config = dict(
    num_hidden_layers=14,
    hidden_size=576,
    num_attention_heads=9,
    num_key_value_heads=1,
    head_dim=64,
    intermediate_size=2880,
    vocab_size=8192,
    hidden_act='gelu',
    norm='layernorm',
    norm_place='pre',
    norm_eps=1e-06,
    positions='rope',
    rope_theta=10000.0,
    rope_fraction=1.0,
    qk_norm=False,
    attn_scale=0.125,
    bias='none',
    tie_word_embeddings=True,
    parallel_block=True,
    extras=['capped logits'],
    init='normal',
    init_std_qkv=0.0247,
    init_std_o=0.00466,
    init_std_up=0.0247,
    init_std_down=0.00209,
    optimizer='adamw',
    learning_rate=0.000915,
    lr_mult_o=0.89,
    beta1=0.95,
    beta2=0.98,
    lr_head=0.0117,
    warmup_steps=450,
    schedule='wsd',
    decay_fraction=0.584,
    decay_shape='pow',
    final_lr_fraction=0.0,
    batch_tokens=131072,
    max_seq_len=512,
    doc_mask=False,
    train_tokens=903400000,
    max_steps=6893,
    dataset='wikipedia_en',
)
Each number is 50 + 12 x the weight over its row's rms, rounded and kept within 0 to 99. Layers, rows and columns count from 0. The size before them is the row's rms in percent of the matrix's.

# layer 9 MLP down, 576x2880, rms 0.0501, rows 171-229, columns 2040-2159
100:52 52 43 29 52 47 73 41 34 67 39 46 52 58 39 40 61 34 45 65 60 45 70 28 45 39 70 38 48 47 47 39 40 63 38 57 44 59 42 67 38 58 52 34 37 63 39 45 41 70 53 42 55 28 49 66 55 46 54 42 55 32 66 53 20 53 57 43 66 52 42 53 52 54 47 37 48 41 55 52 63 52 56 35 62 61 42 58 40 62 59 52 43 29 50 45 45 36 22 49 51 22 56 56 33 64 36 47 69 42 52 71 35 34 45 51 45 35 33 64
097:47 47 40 42 50 54 55 63 42 38 83 55 49 48 62 59 58 55 34 53 47 51 46 46 62 65 41 65 75 32 58 61 48 59 64 28 46 55 47 48 45 58 41 55 37 43 50 56 42 58 58 59 51 40 53 72 40 41 55 49 57 72 50 53 40 54 52 64 41 43 81 45 63 60 46 59 52 47 70 63 50 47 61 56 70 33 52 49 64 83 43 43 56 66 55 47 29 49 58 54 54 44 57 77 54 33 46 41 49 51 59 45 35 48 63 58 41 39 27 47
102:51 48 53 44 50 52 60 41 40 52 54 49 64 54 47 35 62 27 43 08 47 53 67 60 43 78 27 60 52 54 52 50 47 58 51 57 42 56 69 58 33 54 63 75 53 39 41 47 61 27 43 29 49 57 58 51 41 44 38 45 52 46 59 42 64 46 67 61 53 30 30 45 43 47 43 54 49 56 45 46 35 44 59 32 45 63 19 34 34 35 52 58 44 38 76 46 58 58 57 55 65 39 52 35 67 53 55 63 59 38 29 64 60 65 40 47 49 63 35 58
101:62 55 51 57 57 66 44 45 47 53 63 34 46 54 20 45 59 70 79 32 76 40 27 78 54 42 60 39 25 56 66 67 50 41 40 59 34 37 51 60 55 46 38 50 53 64 57 37 57 52 79 43 74 49 51 70 63 54 55 46 49 52 68 51 37 55 62 56 47 41 38 38 32 43 59 47 19 57 53 50 54 68 41 75 31 57 59 68 61 70 43 69 45 44 52 36 50 43 45 60 50 48 42 61 52 56 64 64 55 44 66 38 80 50 42 36 49 19 54 43
099:55 66 42 59 54 68 69 51 48 52 60 48 39 70 59 43 54 46 57 47 65 53 45 54 33 56 54 61 56 47 41 44 54 40 49 43 50 53 38 45 72 41 63 44 59 59 54 67 53 56 50 35 37 44 57 44 46 43 47 67 60 67 41 53 37 37 31 60 36 52 52 43 48 28 67 68 36 50 55 46 48 57 72 71 55 43 30 59 49 49 29 42 52 50 38 58 55 62 53 37 52 48 46 48 60 38 56 43 59 53 49 53 44 62 53 41 45 55 54 44
100:67 53 55 58 39 38 30 75 48 63 52 39 27 59 31 40 49 50 35 21 52 35 48 46 59 48 36 65 39 43 52 47 24 75 53 60 38 45 49 28 44 54 55 65 30 36 35 55 46 46 50 64 52 36 70 60 51 49 52 47 50 38 70 42 43 46 66 49 43 39 38 27 57 60 34 52 44 35 46 43 27 38 31 63 50 66 43 64 50 34 43 36 62 22 75 47 38 55 51 59 29 39 28 53 52 61 67 36 68 43 37 57 40 46 33 71 69 62 36 55
096:57 57 34 63 62 68 53 60 55 70 48 62 68 89 20 53 37 51 54 63 31 54 30 54 44 44 72 56 42 44 58 59 55 44 52 56 55 46 42 44 41 52 43 30 64 44 75 56 55 57 41 60 17 46 47 47 56 55 58 43 49 43 34 50 61 45 55 43 50 36 42 51 61 53 38 50 27 58 47 47 68 61 32 68 51 51 61 42 71 48 65 28 48 53 40 51 53 62 69 30 55 75 42 56 56 54 40 58 62 49 46 55 60 34 66 56 60 43 36 60
098:50 46 41 43 52 46 44 62 48 43 45 21 49 29 43 45 45 40 58 58 56 57 58 52 60 50 39 57 46 46 49 46 46 35 46 70 45 54 73 56 44 68 54 39 60 51 55 36 40 43 40 61 34 46 51 33 61 54 34 44 46 36 31 50 60 58 42 77 41 55 68 39 41 52 50 34 54 50 54 47 45 43 39 56 49 61 43 59 76 60 47 55 51 46 43 35 53 55 50 55 71 50 45 56 28 58 44 77 52 42 66 64 51 48 60 69 64 47 41 55
102:49 51 43 63 55 65 43 39 66 35 60 30 68 59 64 75 39 59 62 41 27 59 18 42 53 55 63 46 53 57 52 59 38 42 57 43 55 57 50 65 45 59 50 51 46 52 52 41 54 15 56 45 41 56 32 32 34 44 59 57 45 67 36 45 40 56 63 34 50 18 40 47 55 61 56 61 52 40 59 49 56 58 57 55 62 64 36 50 52 36 42 43 54 67 45 46 47 57 44 70 55 68 61 66 48 42 59 56 64 60 51 61 42 31 57 55 52 42 52 49
092:38 47 41 55 61 63 60 71 57 52 58 46 55 73 39 44 52 58 41 43 64 52 34 72 44 52 38 61 77 50 69 61 39 54 65 44 43 66 59 70 65 56 72 57 42 39 82 65 51 51 29 36 51 66 55 59 51 45 53 59 59 38 61 53 63 52 57 49 41 55 55 37 52 37 53 61 75 50 42 46 55 43 46 55 40 55 33 48 44 52 71 45 36 66 45 53 47 64 50 75 49 50 36 57 21 59 50 48 61 51 36 43 48 65 71 58 41 54 40 31
101:38 59 49 37 42 59 48 46 51 47 55 50 53 77 53 46 56 68 40 45 38 35 47 33 60 56 58 54 31 70 62 54 41 57 47 41 51 28 49 37 58 60 31 29 38 58 38 46 53 37 46 69 45 65 71 51 47 44 67 46 35 43 54 51 50 32 38 53 67 42 45 62 35 79 49 40 49 49 54 28 51 44 32 56 42 36 55 44 59 39 43 42 39 48 49 51 57 48 51 50 47 57 36 50 49 45 58 42 50 49 60 53 55 62 27 55 52 58 48 46
101:52 45 36 57 48 48 64 51 33 65 71 55 42 63 49 63 59 46 72 41 54 66 43 42 54 42 40 55 64 27 60 57 56 75 60 63 62 39 56 50 28 43 28 41 43 46 50 69 67 49 51 64 44 53 63 52 50 39 45 58 22 29 67 43 62 49 45 45 52 47 41 55 63 49 37 46 59 52 68 36 47 60 45 45 55 28 42 52 62 52 51 56 45 42 47 53 49 53 50 25 48 45 50 30 51 56 47 32 32 38 49 53 41 18 76 48 28 55 40 29
100:64 38 61 67 54 24 41 61 49 71 64 70 42 53 57 59 50 33 50 49 62 48 57 35 70 59 39 30 61 51 51 48 69 47 55 47 54 46 66 62 52 53 30 64 61 45 45 48 41 52 46 87 57 35 52 60 42 44 36 54 38 49 43 49 25 56 33 65 57 43 56 63 37 23 54 53 41 44 53 54 43 35 47 53 31 50 39 69 50 32 59 53 66 67 54 54 38 27 51 47 66 48 44 48 43 69 16 39 35 40 51 56 65 53 22 62 71 67 51 56
098:14 24 66 44 53 42 32 49 66 42 71 69 38 58 57 55 47 42 38 40 53 53 50 41 42 45 78 50 59 47 35 61 41 54 39 67 45 42 44 53 65 44 53 43 45 51 49 73 60 20 40 26 47 38 68 40 46 37 41 25 44 64 20 55 55 57 52 61 66 47 24 66 35 30 47 52 49 49 49 49 42 36 54 63 53 65 63 68 37 59 60 61 31 71 39 83 50 32 67 37 39 50 69 83 57 45 45 55 55 64 52 60 47 61 59 44 48 32 49 41
100:44 68 48 49 49 51 41 83 47 56 39 52 61 60 39 43 56 41 36 61 46 45 54 49 64 55 32 33 28 61 58 50 59 52 44 58 40 55 42 43 41 71 36 51 37 48 38 49 52 40 66 38 41 54 42 47 49 55 55 54 53 64 40 42 53 43 56 48 36 63 56 59 27 67 44 43 60 70 29 43 39 62 41 37 65 52 60 37 66 46 45 38 34 29 39 42 65 43 50 47 67 28 33 60 55 38 64 55 49 53 54 55 58 58 41 42 45 40 39 51
098:46 40 51 40 54 38 81 60 56 49 59 55 49 66 53 52 46 43 63 46 39 53 47 56 51 48 33 51 50 41 42 54 47 49 70 57 69 45 22 41 67 54 30 57 66 29 51 49 30 42 57 49 61 53 69 66 56 20 62 83 66 53 34 45 54 52 47 55 37 56 50 56 70 54 46 56 38 50 49 53 58 47 82 27 61 50 24 43 54 45 46 39 44 51 42 55 48 67 66 58 66 56 38 60 48 43 66 46 47 49 43 37 59 46 35 50 49 51 54 44
100:59 55 43 35 24 54 49 48 56 38 46 63 19 56 41 40 30 36 53 47 55 50 63 49 54 49 41 46 54 59 44 41 22 45 44 72 39 60 37 34 39 51 67 56 32 52 54 62 37 42 51 50 55 64 46 49 54 57 39 53 33 62 55 43 31 66 58 71 57 25 54 26 67 51 40 53 63 51 59 56 42 53 40 44 43 43 40 32 34 48 48 61 69 36 40 56 57 30 61 27 49 58 56 47 56 46 75 47 45 55 34 50 52 79 83 66 40 51 41 47
101:66 47 34 48 38 45 42 49 77 26 53 52 63 57 44 55 42 64 48 63 53 57 36 47 55 34 60 43 44 60 51 64 52 31 44 20 54 23 47 52 58 53 49 54 66 50 82 45 54 60 52 49 40 51 43 34 63 49 40 44 39 79 44 55 33 46 47 53 59 47 50 39 62 78 49 44 58 44 49 43 41 51 40 36 41 41 37 30 42 47 57 49 49 40 57 54 55 34 41 49 53 58 32 32 63 68 35 26 62 47 55 70 36 44 34 63 55 47 34 69
097:44 29 44 60 66 34 82 68 52 43 29 47 62 54 31 55 59 59 54 39 56 22 62 34 35 61 69 35 42 54 34 61 47 52 44 58 48 56 80 49 51 58 54 50 48 51 46 51 60 60 60 37 76 35 65 63 49 45 47 46 58 45 55 51 44 65 28 39 50 52 45 63 49 68 52 51 40 30 36 47 43 30 65 36 58 35 44 57 67 56 47 32 54 53 67 37 52 50 62 61 44 46 50 57 32 34 45 50 49 45 57 47 53 67 66 56 65 41 58 43
095:43 37 43 42 32 54 54 36 34 36 55 57 51 46 43 52 43 55 38 88 35 46 55 36 41 39 58 50 64 48 60 69 71 58 36 56 55 52 61 49 42 41 59 61 53 46 44 25 37 58 37 66 49 42 49 52 58 60 70 38 61 62 46 53 45 50 57 43 48 63 31 33 45 42 53 46 35 56 58 48 39 41 38 58 49 43 43 59 56 69 61 48 46 40 37 51 52 60 43 56 80 58 48 54 33 66 68 56 55 55 41 69 48 30 37 55 55 40 60 65
096:43 36 38 39 72 44 51 36 52 59 47 62 36 48 41 50 44 59 49 45 43 25 70 44 44 24 57 53 49 56 62 59 48 50 41 67 74 48 55 54 47 36 55 39 58 33 47 40 48 60 44 44 42 45 65 55 58 48 45 71 45 24 27 53 37 49 58 65 52 49 50 67 18 42 60 54 45 42 45 42 55 43 38 52 57 38 20 54 58 49 47 41 38 72 33 42 40 65 57 44 70 73 32 52 51 48 57 60 54 34 51 38 40 59 48 34 79 46 53 65
097:61 44 56 62 60 24 52 59 38 55 72 64 37 45 63 52 41 23 49 52 39 51 62 34 42 57 61 63 65 46 46 39 48 40 36 40 47 82 47 41 87 62 50 54 59 42 62 38 29 39 59 50 28 54 60 48 53 39 48 48 61 36 33 55 53 50 57 49 59 59 42 61 48 40 58 60 35 38 55 41 41 60 63 68 45 86 64 62 64 26 52 45 67 49 63 50 43 42 50 48 35 52 65 47 49 55 50 36 56 54 54 44 47 38 62 58 41 72 48 67
101:21 42 23 74 72 69 37 69 68 40 36 60 79 50 46 43 58 31 54 59 47 42 43 48 55 42 93 48 66 44 40 57 39 59 57 42 51 41 49 39 64 44 38 62 48 36 83 68 42 48 51 47 58 67 46 51 46 49 67 49 36 43 47 48 34 60 48 53 49 40 19 33 42 42 34 53 42 58 44 54 60 43 26 77 42 50 44 52 32 64 51 53 61 65 58 43 47 55 47 32 59 50 46 42 51 47 47 26 42 65 30 40 65 38 36 42 64 57 62 58
098:47 64 40 49 20 47 75 66 73 51 69 33 22 53 51 44 29 80 72 58 60 67 63 52 51 48 40 76 30 35 48 50 57 75 42 52 34 47 66 56 54 64 43 44 73 33 52 49 49 70 60 78 60 42 67 40 67 45 53 46 41 56 54 52 40 52 69 58 33 48 41 75 75 57 46 59 45 58 61 49 35 63 69 48 51 45 88 55 60 33 46 43 54 27 53 50 44 50 61 42 38 67 58 63 35 60 47 47 23 47 43 68 44 36 51 63 64 50 57 23
099:51 42 42 63 58 61 23 41 30 50 47 47 76 22 54 42 55 43 41 32 60 56 40 43 35 50 55 43 53 43 48 33 61 55 24 60 68 47 69 53 49 55 48 47 39 41 58 55 62 46 54 46 24 54 67 49 58 45 32 41 55 41 53 44 45 35 56 44 55 21 47 48 46 60 52 39 57 38 33 51 40 34 51 53 27 77 48 37 34 52 53 59 58 37 75 50 57 54 42 38 71 33 62 49 43 40 45 70 21 14 51 59 48 63 35 50 54 48 57 56
097:63 33 49 54 56 49 33 52 79 55 48 53 67 39 42 55 57 63 72 62 48 56 61 40 49 59 88 51 34 55 53 51 58 71 52 28 70 45 52 54 44 56 46 33 49 66 45 40 30 60 47 45 48 43 47 45 49 38 60 44 62 40 47 56 39 48 61 34 33 40 09 73 51 37 37 64 66 47 56 54 66 37 43 65 65 43 59 65 50 54 92 56 61 63 60 57 55 66 58 56 53 54 46 60 37 41 98 60 58 39 56 39 52 69 41 57 54 46 48 43
097:53 36 57 64 45 28 30 59 32 68 60 52 46 27 31 50 56 30 30 48 32 44 49 42 47 56 58 58 65 48 56 56 51 46 43 75 47 55 44 44 36 63 61 49 39 53 36 36 43 48 53 50 61 58 28 36 51 58 42 32 61 61 49 46 60 53 51 38 46 58 73 19 43 56 50 40 42 37 58 52 25 52 49 36 56 72 47 63 56 52 79 49 60 64 52 39 53 26 66 67 56 39 65 56 57 61 48 71 54 41 50 60 62 34 56 49 52 54 57 52
098:42 36 46 53 63 53 50 38 58 55 58 52 54 50 63 43 50 37 42 57 23 76 37 70 61 58 54 36 34 59 46 66 48 60 44 58 48 45 56 46 60 40 58 52 41 29 44 75 37 47 44 40 51 42 36 46 45 54 30 54 41 71 61 46 56 61 66 53 72 52 31 47 42 53 52 54 45 40 54 55 56 59 72 48 55 77 54 45 65 56 34 44 63 30 56 64 60 55 52 57 49 45 66 38 47 54 61 42 19 25 48 19 70 49 37 36 53 50 66 53
102:50 51 42 55 35 80 45 39 37 57 41 42 52 55 42 52 53 39 33 75 27 44 37 39 51 44 45 21 54 59 60 59 35 51 41 50 52 41 59 35 65 42 54 83 55 63 50 66 55 43 48 44 39 64 61 41 62 43 62 61 39 40 28 47 48 36 53 37 70 65 52 41 27 37 54 55 27 57 67 47 56 19 37 52 45 57 54 30 59 40 61 53 22 56 66 59 51 37 36 51 48 53 39 73 34 57 55 40 34 44 47 62 57 47 45 23 52 55 40 45
099:44 40 38 45 60 41 56 28 59 43 46 58 54 47 53 65 46 44 61 29 44 49 66 51 69 39 25 37 61 60 33 32 43 54 53 72 71 51 33 53 52 41 63 36 43 44 41 63 68 83 49 66 53 67 44 52 48 40 61 59 72 62 57 41 65 44 59 79 70 57 52 36 67 58 52 52 55 51 45 47 41 29 44 73 32 49 42 69 45 42 49 75 49 53 73 45 49 43 39 54 44 54 49 42 48 44 51 40 48 45 54 32 51 62 45 41 68 47 45 48
097:64 53 37 40 52 22 67 32 29 44 60 65 53 26 48 61 38 40 64 33 79 39 50 64 59 72 60 50 42 47 54 28 57 46 41 51 51 48 49 72 27 46 46 39 60 63 60 64 51 46 46 59 48 59 61 56 40 65 43 42 42 60 68 51 50 42 20 46 62 48 64 41 62 57 56 44 57 33 39 48 57 33 47 50 43 50 57 46 30 66 64 75 58 62 53 49 59 45 50 46 55 54 50 33 48 42 44 30 41 36 45 66 33 42 36 20 44 40 56 38
095:51 54 65 47 70 56 61 61 74 32 42 44 58 74 68 45 51 59 30 56 44 46 39 46 59 47 61 49 38 35 39 41 38 45 50 54 38 56 45 53 62 39 51 51 49 30 61 41 60 63 40 42 48 66 41 47 47 36 42 47 38 53 74 53 57 29 49 53 39 35 40 52 53 57 49 27 54 52 36 61 70 42 17 39 27 47 23 45 43 48 51 51 35 38 43 35 42 61 57 54 58 56 42 65 45 49 47 49 54 46 65 54 51 39 55 57 53 47 58 45
095:69 49 26 54 25 51 36 67 57 43 38 42 66 57 60 69 62 47 40 55 66 41 32 33 70 44 32 54 46 49 29 58 56 45 47 56 46 41 59 59 48 39 53 52 60 52 49 42 48 34 69 54 64 65 60 41 52 45 64 40 52 62 58 48 50 53 42 60 44 60 55 42 61 50 48 41 42 40 35 46 54 47 37 24 59 50 44 69 51 44 42 48 51 41 37 42 57 53 37 29 52 34 35 69 46 48 56 51 44 46 47 42 68 48 49 60 61 40 52 43
099:36 26 48 44 53 44 59 27 70 53 36 48 23 57 53 45 52 48 45 61 39 50 60 49 67 43 52 44 39 51 60 55 50 42 46 54 48 46 39 51 41 56 74 45 41 54 48 59 22 63 48 25 40 47 31 64 44 42 57 59 47 50 18 49 53 27 61 53 17 37 57 49 49 44 50 67 50 40 66 62 37 55 39 50 66 56 48 40 65 44 57 45 59 54 48 52 53 47 54 62 69 54 65 47 48 65 40 62 37 42 80 52 61 61 57 56 65 49 44 53
190:50 52 58 48 35 60 48 70 57 52 43 56 48 62 54 54 35 65 60 41 57 34 48 49 53 58 55 60 44 46 40 55 54 11 31 38 47 33 45 58 58 39 56 50 38 40 53 35 49 52 48 58 53 46 44 49 45 51 70 43 62 55 64 00 55 44 41 59 56 52 71 70 53 47 07 45 60 47 52 07 45 63 54 50 59 58 54 62 68 58 53 39 52 54 67 68 00 37 41 63 57 55 41 52 51 53 52 61 51 46 28 34 50 69 52 56 50 51 31 55
100:51 51 47 54 24 50 40 55 28 57 63 52 26 28 50 74 58 62 42 32 53 47 51 54 64 52 46 41 58 50 35 46 53 51 77 57 49 55 41 39 54 41 35 53 60 61 40 52 55 34 60 40 70 38 48 37 48 64 51 56 48 68 57 54 52 66 49 75 48 41 50 68 41 45 47 53 59 40 67 44 54 73 56 61 57 49 46 52 36 33 54 63 47 51 62 51 47 54 62 72 66 52 35 58 65 69 45 51 62 42 25 37 54 48 25 32 57 47 56 53
096:46 57 55 50 32 52 55 46 43 59 40 36 72 25 59 46 33 54 38 46 64 38 59 43 71 48 48 65 62 36 32 46 31 45 47 56 49 40 35 51 34 53 18 62 63 60 59 63 64 32 66 43 29 65 45 51 64 46 59 59 54 54 51 43 49 45 54 57 40 49 48 54 36 43 51 39 74 50 47 49 47 50 51 45 46 52 55 40 39 37 65 43 51 36 34 56 54 32 80 51 55 36 51 69 39 31 55 52 42 62 48 48 67 55 33 51 62 40 38 53
097:39 55 41 46 28 57 59 53 53 48 45 50 25 45 64 43 56 43 52 43 23 53 40 58 48 40 50 35 54 14 44 59 43 51 46 54 40 44 54 50 56 46 26 33 43 53 47 35 57 29 37 32 49 60 62 41 61 35 31 56 49 68 42 48 48 58 49 47 45 51 64 43 40 50 50 49 64 57 58 54 42 44 41 71 62 55 48 36 69 52 46 35 51 45 53 48 45 38 51 43 42 41 47 60 68 38 46 63 50 73 58 23 27 45 43 47 61 60 66 46
097:61 30 33 41 48 28 49 67 73 47 30 48 54 49 47 28 51 37 59 44 50 58 48 51 50 60 36 36 56 38 54 64 41 57 45 60 37 69 32 42 79 41 39 55 56 55 20 53 56 36 59 58 64 51 61 45 47 70 63 48 67 47 34 43 51 56 56 48 61 67 49 64 49 61 57 40 74 48 37 34 52 58 48 52 33 56 75 33 66 62 55 32 46 37 32 55 55 45 46 62 55 38 43 52 41 49 53 52 54 44 35 60 43 43 47 29 53 51 56 56
098:57 61 38 45 70 61 38 39 48 68 39 58 60 62 46 41 48 66 58 47 40 56 52 59 48 60 39 43 54 46 32 48 51 48 36 48 35 25 50 67 72 28 49 65 64 62 37 55 53 31 59 40 44 48 59 52 63 64 70 60 43 28 65 54 43 59 56 53 75 46 45 51 29 50 57 68 55 31 46 48 33 28 47 50 39 55 34 50 49 42 45 56 50 52 38 52 54 73 50 48 49 45 55 36 53 33 26 60 78 44 53 38 41 55 50 47 33 58 52 60
099:46 21 56 57 51 37 62 30 63 51 31 53 75 48 36 45 61 48 53 69 48 34 48 60 59 33 70 60 49 56 73 40 59 39 29 45 82 41 35 50 50 49 60 41 63 67 64 57 32 22 57 30 45 64 36 48 42 57 68 45 56 57 39 59 18 44 65 56 37 54 66 40 60 59 53 49 50 43 48 49 29 60 51 30 40 55 58 50 31 48 64 38 57 45 70 58 60 64 59 62 27 66 51 57 76 54 41 51 45 32 53 57 28 70 45 43 59 71 55 42
097:41 41 36 52 45 54 48 31 48 62 46 47 77 63 75 62 50 36 58 58 56 42 58 47 36 42 75 57 55 19 50 65 51 59 63 49 59 28 51 39 46 50 47 43 47 45 36 58 46 23 74 49 54 48 52 34 34 45 39 46 55 49 37 39 46 48 50 25 47 44 47 52 20 63 40 41 53 46 50 54 38 52 39 38 62 52 30 81 51 63 61 52 67 58 54 57 42 44 60 49 68 68 43 56 53 46 36 45 60 60 35 51 42 46 52 61 40 61 61 54
098:68 33 52 71 51 40 69 49 60 23 57 34 71 50 48 60 56 52 69 26 32 60 39 44 59 47 49 64 47 40 32 25 35 46 69 49 43 51 52 50 53 49 42 58 72 51 63 35 41 42 39 56 40 48 54 46 56 35 42 46 49 55 53 48 46 66 43 59 40 29 17 66 58 49 55 71 54 46 33 45 69 51 52 47 31 49 36 45 43 37 47 58 39 35 49 49 47 39 36 37 37 62 67 65 62 64 52 43 49 55 45 46 47 45 52 19 45 33 63 70
099:57 36 65 50 87 50 65 57 66 50 51 64 58 45 33 49 50 52 47 66 64 58 59 38 35 49 49 52 38 42 36 14 57 45 53 45 47 44 29 70 63 36 46 43 37 66 36 44 49 73 71 59 39 45 40 47 57 50 61 44 22 38 52 54 56 47 55 47 49 68 49 53 57 58 56 56 54 55 43 43 62 34 79 44 47 43 65 59 32 22 70 45 55 43 56 40 43 36 47 62 50 43 52 43 42 48 56 61 47 72 51 51 60 40 46 57 60 72 38 70
100:49 42 55 34 41 73 57 43 69 29 50 49 51 59 61 50 48 66 55 42 62 66 45 54 56 43 50 58 54 58 64 53 62 60 37 44 45 43 57 42 43 67 62 53 49 51 48 18 33 44 55 54 59 45 38 49 42 57 48 47 52 40 39 49 46 49 43 63 64 48 45 46 43 62 60 42 39 45 49 51 48 40 58 58 62 44 31 51 58 32 42 63 62 37 68 69 52 45 54 39 61 57 53 77 45 66 62 50 48 44 50 52 53 53 62 54 48 43 56 58
098:45 45 49 67 38 39 53 43 69 56 33 41 58 47 69 45 48 43 53 52 42 50 37 52 59 66 66 48 45 53 43 55 67 49 46 55 54 53 53 34 57 40 66 49 57 30 57 56 31 45 44 45 64 43 56 58 55 46 39 43 59 39 47 49 32 53 46 50 56 20 54 66 35 64 49 61 56 55 61 44 54 41 66 40 63 65 61 27 49 46 50 53 69 51 58 64 30 55 51 42 28 46 64 52 41 52 57 50 47 36 56 46 47 47 64 38 37 57 37 23
097:44 49 35 31 54 63 45 27 42 48 54 53 25 09 58 68 56 72 47 63 51 45 48 69 61 41 59 57 53 66 63 58 50 57 28 35 73 55 55 42 53 54 42 46 51 44 50 49 32 52 60 65 41 58 60 38 52 45 62 38 54 71 77 45 26 57 52 52 65 69 48 50 45 59 44 40 47 31 71 51 76 65 50 45 69 49 45 58 53 40 47 48 56 59 55 61 48 56 41 58 47 29 49 33 43 66 44 44 45 54 56 40 45 54 42 37 50 34 37 38
099:55 46 35 83 60 47 60 64 57 53 38 45 42 64 40 43 45 54 54 65 83 46 45 48 68 42 42 61 48 54 55 51 43 46 60 50 57 61 78 66 60 49 54 52 43 65 45 38 42 47 40 61 50 56 56 52 58 48 33 27 73 48 47 54 49 57 71 60 41 45 50 62 33 55 78 53 45 39 39 50 34 48 39 41 61 47 62 44 29 67 51 41 37 51 46 57 49 77 59 41 63 33 63 52 82 65 29 60 30 53 59 60 44 65 46 54 62 53 64 52
101:43 53 65 51 52 61 70 45 50 65 33 56 53 42 51 52 52 48 48 53 46 58 46 58 53 23 43 70 52 26 49 50 48 38 65 55 49 52 50 43 56 43 45 51 69 51 47 43 69 41 62 32 29 46 70 73 34 50 50 62 57 42 47 53 57 48 60 30 55 45 49 45 58 48 55 64 34 52 57 52 62 36 49 35 51 63 54 10 44 28 64 57 52 32 46 72 44 58 56 45 39 47 51 71 38 51 63 38 32 53 51 61 53 54 58 52 61 29 37 45
097:79 35 64 43 57 52 66 37 46 47 39 47 69 49 57 55 53 51 41 60 44 76 18 51 38 53 60 40 62 61 48 66 47 55 48 49 41 34 71 46 77 44 43 55 44 67 62 33 33 41 46 38 49 51 52 70 39 62 48 45 29 60 69 48 49 68 60 66 58 51 47 58 50 53 57 50 58 52 39 47 41 59 52 63 38 54 41 49 70 70 44 57 50 40 63 39 50 59 57 47 43 35 56 27 54 45 41 72 51 47 30 57 59 45 45 28 45 62 37 54
097:64 41 65 57 70 44 42 66 52 51 29 54 43 57 64 63 44 56 58 53 53 61 45 57 48 51 48 59 35 52 58 47 41 61 47 48 54 55 80 43 51 54 46 51 44 56 51 57 54 72 66 43 38 66 56 58 55 51 68 36 76 51 62 54 60 45 45 28 77 54 11 68 63 69 55 39 48 54 47 41 11 58 60 42 55 54 61 39 43 40 48 41 38 73 48 34 55 44 44 51 26 43 32 70 51 39 45 53 74 51 53 45 37 36 45 40 46 54 55 72
097:47 52 34 38 33 49 55 63 59 36 35 50 50 51 56 60 47 45 24 57 46 49 46 48 46 69 55 47 44 82 66 41 47 53 38 70 42 46 31 31 49 56 41 55 36 69 38 53 55 31 35 46 67 52 31 38 30 42 50 65 60 56 30 53 78 62 37 43 58 55 71 39 59 76 40 44 63 71 42 56 50 67 57 35 56 54 31 46 59 47 46 27 50 45 43 55 67 47 60 51 50 42 70 50 52 43 35 61 42 55 61 63 38 57 56 80 61 49 52 35
100:36 32 30 48 62 74 51 39 42 59 49 52 37 47 74 38 55 53 33 55 55 52 33 61 29 57 62 46 59 43 54 57 42 72 58 30 49 31 63 53 37 51 35 46 56 47 53 26 46 59 62 33 45 40 70 52 64 46 46 36 50 37 64 46 64 70 45 35 65 69 58 47 36 48 72 25 67 44 59 45 37 43 56 38 57 39 54 52 75 63 43 43 51 54 49 27 44 59 40 51 55 52 47 54 55 53 36 43 37 46 41 27 64 26 25 42 35 48 64 66
097:44 56 45 67 32 54 56 52 65 42 56 46 61 65 39 36 47 47 67 73 59 42 53 62 54 41 71 56 59 38 28 45 32 51 51 60 55 52 44 51 43 43 44 46 29 50 56 57 57 61 43 60 56 71 37 56 74 60 75 68 44 52 46 48 64 59 40 37 29 44 60 42 47 63 37 49 77 75 54 49 41 56 44 50 69 64 30 51 33 44 54 34 38 70 43 46 51 47 42 50 00 63 38 36 31 56 37 39 60 54 51 66 35 40 43 53 30 34 43 36
097:73 46 54 72 50 68 52 64 32 70 59 40 31 65 54 51 40 33 52 45 30 56 63 70 50 32 53 50 46 45 28 63 39 40 84 51 55 58 37 32 41 47 40 64 61 44 55 46 33 53 54 38 66 23 59 53 49 69 71 49 52 38 46 49 54 57 40 35 36 55 51 56 41 46 50 51 37 52 28 56 57 59 47 43 53 46 57 44 42 50 44 61 73 55 44 64 49 45 56 45 63 39 52 22 30 45 37 67 64 59 42 32 33 46 58 51 41 47 50 51
103:72 38 45 66 40 58 28 58 61 46 60 63 46 56 36 60 52 55 65 46 36 45 57 51 33 43 55 55 49 48 23 04 55 36 59 37 57 61 72 22 37 77 50 43 92 63 70 47 59 50 67 45 55 42 65 37 65 45 54 45 37 44 66 55 53 53 25 39 30 49 63 60 53 75 58 47 37 61 58 46 45 61 51 41 70 28 29 41 88 56 30 56 50 42 74 61 43 71 46 48 34 32 33 58 59 42 40 51 69 53 69 52 49 24 61 29 28 63 57 53
100:44 36 56 71 66 43 46 59 71 56 52 37 60 72 45 49 32 47 32 32 60 52 63 41 47 40 41 41 32 35 44 43 58 69 39 47 44 43 48 46 60 22 69 43 50 45 61 52 62 59 53 55 53 38 47 46 45 67 61 34 35 49 48 48 66 44 32 46 47 35 57 53 43 69 67 55 60 42 25 66 48 47 48 48 50 41 39 55 54 44 36 34 30 42 80 64 52 55 49 50 43 60 67 66 47 71 51 46 65 45 52 68 49 61 65 41 40 44 62 19
099:61 76 27 53 47 55 41 55 48 62 45 54 43 54 52 59 57 34 41 56 51 45 44 54 65 49 81 72 47 53 60 55 42 55 45 42 46 59 41 55 76 65 23 26 44 34 62 41 67 54 53 43 41 71 54 63 37 55 57 61 40 48 61 41 61 49 46 43 23 53 62 40 49 41 52 48 46 56 65 48 75 40 67 44 58 64 48 60 41 76 44 81 74 44 57 46 41 63 35 58 60 40 43 57 68 46 50 44 43 52 44 46 61 63 34 38 33 36 40 39
101:46 41 48 61 40 54 47 44 59 21 46 44 43 41 61 49 50 38 37 48 40 58 55 49 62 52 43 45 56 54 71 45 47 44 38 54 51 55 57 36 45 60 52 43 53 35 45 42 67 46 47 59 68 63 50 70 38 57 62 46 53 47 51 54 36 44 45 52 39 54 70 60 45 59 44 53 54 47 45 37 34 52 48 49 39 60 60 47 30 33 50 54 50 38 48 66 52 70 65 49 44 45 47 70 60 59 65 56 50 36 48 46 46 28 57 45 42 64 65 29